Part of a small language model's weights: 6 heads of 32.
Each number is 128 + 24 x the weight over the matrix's rms, rounded and kept within 0 to 255. Layers, rows and columns count from 0. Numbers have three digits each.

# layer 4 attention value, 192x96, rms 0.0778, rows 120-127, columns 0-95
143111155135090106112125125137122133126143127142151132093122121089089134110164141108170115135143127154151123121146148141114131140159109104149103132085082140127143123142116122136146116149118124103137121161122139128100104113113130161148124151151108117103137162136140116150131122124114123138
122149132108088137136119187132153158118130113140132113141145105132129129098163158090115150121132102089139123149150124151125119098131078134143126103122151135106127167080100125135101114132113133114112116145151119127108112137129149103156150115143154152132144133104106130123079112114104107113
151118143130127139090200132113110140129142127133121144154150153115139150115111122102123113116118129105146114171111116136102120114160159096200142135130131110134116121145128091147137133139122153129133126127154132139118101153150129111112114138149140141134129114104116098117115100112145150107
145123139116143121127110162117103191118109104129154161098144118108121155110153142123144105150138177115137147138128111135124113135132129108144138133142132131104152107139145090124110120117121120094119122140097130117158088138136117155122098110136140132118153184126125140135134132128137137129
167114097104123126123133168125101136153165124100116137137126139140177154137096129153120109095119117138101093160139116113147150135128137126093121130166140116095125151139112137141161142124144122163168151102150141132120079116092131130137115122116142126121110141130136126140155108129122150157
128144139112124146079122117134141139099137145115139160122148123177118132117095121097114135132131124166131133113169155116075124129107105097149156119132138135104148121134146139074122138137118142131137131106141157152141151113131121110129135116130128113134128094116127120109134144129178081130
146153131151140119095128148155134127169141091144099172170142142126146136146148120120117141144140124128120095112152117110103129133124137104125159129126116126104108111153093125115121126101114144132167149132164176156113091109129144113103167139127124125139134157147162154129120139112124107131
115134113154065155161107155142129138158155113115123137182136141143149146118118132086121160122117120150116099112139107120098127134119103135138124127086094129112094123100076125131177121103143123129115153141114153117106147108139137121147101150151165131112131097124129179125121115104114118157
# layer 4 attention output (transposed), 192x96, rms 0.107, rows 120-127, columns 0-95
162129100127152134136151079114139155118140163121130131133128113141119143091136114149131108118130115100095105126101132119144122124105115140126118134134112138124133143130117137118107162122151114117103132166142079143143117145123134143149154097149121138139117130138130116102143151122143149110
125092167090120113152145084107093118134154139154145131137134148153149123123114080132177116117132141112127155116144130139126142130130102119106130145143114118150110097156136139126134115149128158116143124136159131114108130149105106133105126136117105116109127131123161105133130145143129116091
108111125132138121119142154104103135127117122120164135139121117140118129121111132145164137102139120118125146133150123113157149091086152136129156150148140149113119098134130133110091115164102136145139140148132134130138122114128113128112128118128135103125116105108119129144150132124109152138
146112092110131113138152154115143121139115166150127107137138115123102148128121118109134121115141105099100125121120138132136135120109147097113159160152119114109148135138103157121125153148145111120108136101163109128119133155131138157131152124149127122114103135107084114077157125135151160131
130151109140136120092121150160129096128101139105122146115130142172132131144081106130167122160141141140115124132108127102118116108129121142131104119115154127113121144151141097108111139108099132148124153131128153113137121130156128155121111130128143148113112129128137133142112096117140121114
141153123083122114125133135118137148141132131139132155137149127095148125142100141142110114103121141151144126129126150119141094113136141103156160118118123146146134115114081098116088097134162167129120166165138155142140117122117134107129130110125135140124105114131121118146115146136110144109
119157143076131124093121163143143101126132135104143166117137126157152121128112123137118136113129123142136125132132117145143130096114110106121124144131135140122080127188149116157113076136114110152100139148156143120134106149130138150135122115136144129135086147126124126142112101107125123127
102151165096111124101131113120116098115140112153151169123133130162129137117143104099119140150139143132158126095124139132127144127132114153111136125127106137123097141145101111125120110148113174145126115159155139119119116119120092176159117149105096146124103124139122128155142129099144114104
# layer 4 attention query, 192x96, rms 0.0898, rows 128-134, columns 0-95
113118107152133143133137135123118135135146113137098088117144106117132124148112127125131137138097129139141141147118145122126092118129135153130142104146147155144125124104126163130145094126113130128124154117132173130107126139126152110138142105120138112135127132131096134125169129105114142137
166127137140129114128128093131138121092115129105122119105122130123121141120122157144129141138125128150125097106123142133132139112124124120097134118102135116130114123117156108124097142105113107136145125123136127143123141105138120129109140122159123102118146118150148122142136137107144116126
152119069127143149140150115148118118113117137116118119145117114133092125112089133155117105120135152117164113152143148135138115101130124104132139120119107149142150121151128118137128127126133103153137089115135109118109084117113087130115140123149144085107104116115161131140145137146113127126
108138131087106111130107121133161120126117140131126144137126131135132128112109141139103123114155165155144101154136123128131132128171105146114122135135084128138126165131134118129127126108169114141124082119105120085149140127094092132112151148142126132113143139120138132121139116113137134123
095135130140164147133104137077127128127110143153148104136141115107157161126148137107160138088050115106092184123105108132127110138108143085168167112159149128141115128128120141114122123135138139123156124111083119163108152108149140146151107146142120140127117114093093091132100155120143111102
136135148108133119142137158134119141121145142144112120145132101082144149154133112152140091123112119146121103092112089130114147111118153101139130148128133115110159157153170111089102146104128145114125108163136124126110142148153136109076145087129113147134143161138118136138100138136103133161
142109106153135198084146148142104151149162148123133161165118139132111135140159139144127140122121122114134187136131156128147104135151112096157168149144123132138155121105112176107143153118132129134146124120125126172146124121135119092144111128116120144128079097162088097121155122106123105109
# layer 4 attention key, 192x96, rms 0.0888, rows 128-133, columns 0-95
131108129144138127151144138143102138157125106112129132122120120133120125119132111138143117141115116151088113100114154126126148127166157143123143125119133139131151107127118155151149114150135164105126133163135149115129145122105142098122129145105126093107135131134102112140142140130133123144
157143125138111153147128109122112139146101131156116145138133108105105118132139136127136133112106141139116150124132152095152135116154140117121145120123133129158123115124110129110147150137132094133111109131119118131135134127138122111127131147131143140139131121131109148129134116117148094154
140119106137117133130090090152127127105120134128163144131142137132137129137118132115107148081158123108106134123114111154145123124126136094147142125137095155140132131135130124091096135121146131121146101108153146146118119120133083111115169114130113121126129136101158146149186132115137108125
104130136126102134124129111122132107097110141150150145141144119130125121109126152122104123143142156120128154122128112109123131130158099160109152122131088150109156128119146137127160114128156118119151088115104122101144142119076111125120141134153091126124118110118175128121130150149133125134
107134105142138146148123134128096130130087149136085116116111154107144161115147133148183117151111130093091155149091152108146127134138144121157131120167159136148120086106097123178083109135158134168144092160089120157093109118135137169153144148123164129100121108140103148070138163140170138116
134130145147129154154117113126122143133112138142101106144156142140117100158112126101126159109116131134139126115138165133100141124104153135123127135128122119140119111109119137139113136102110142087141141123144146141141101178143135123162122119126140156125119109157109137078129120136123149129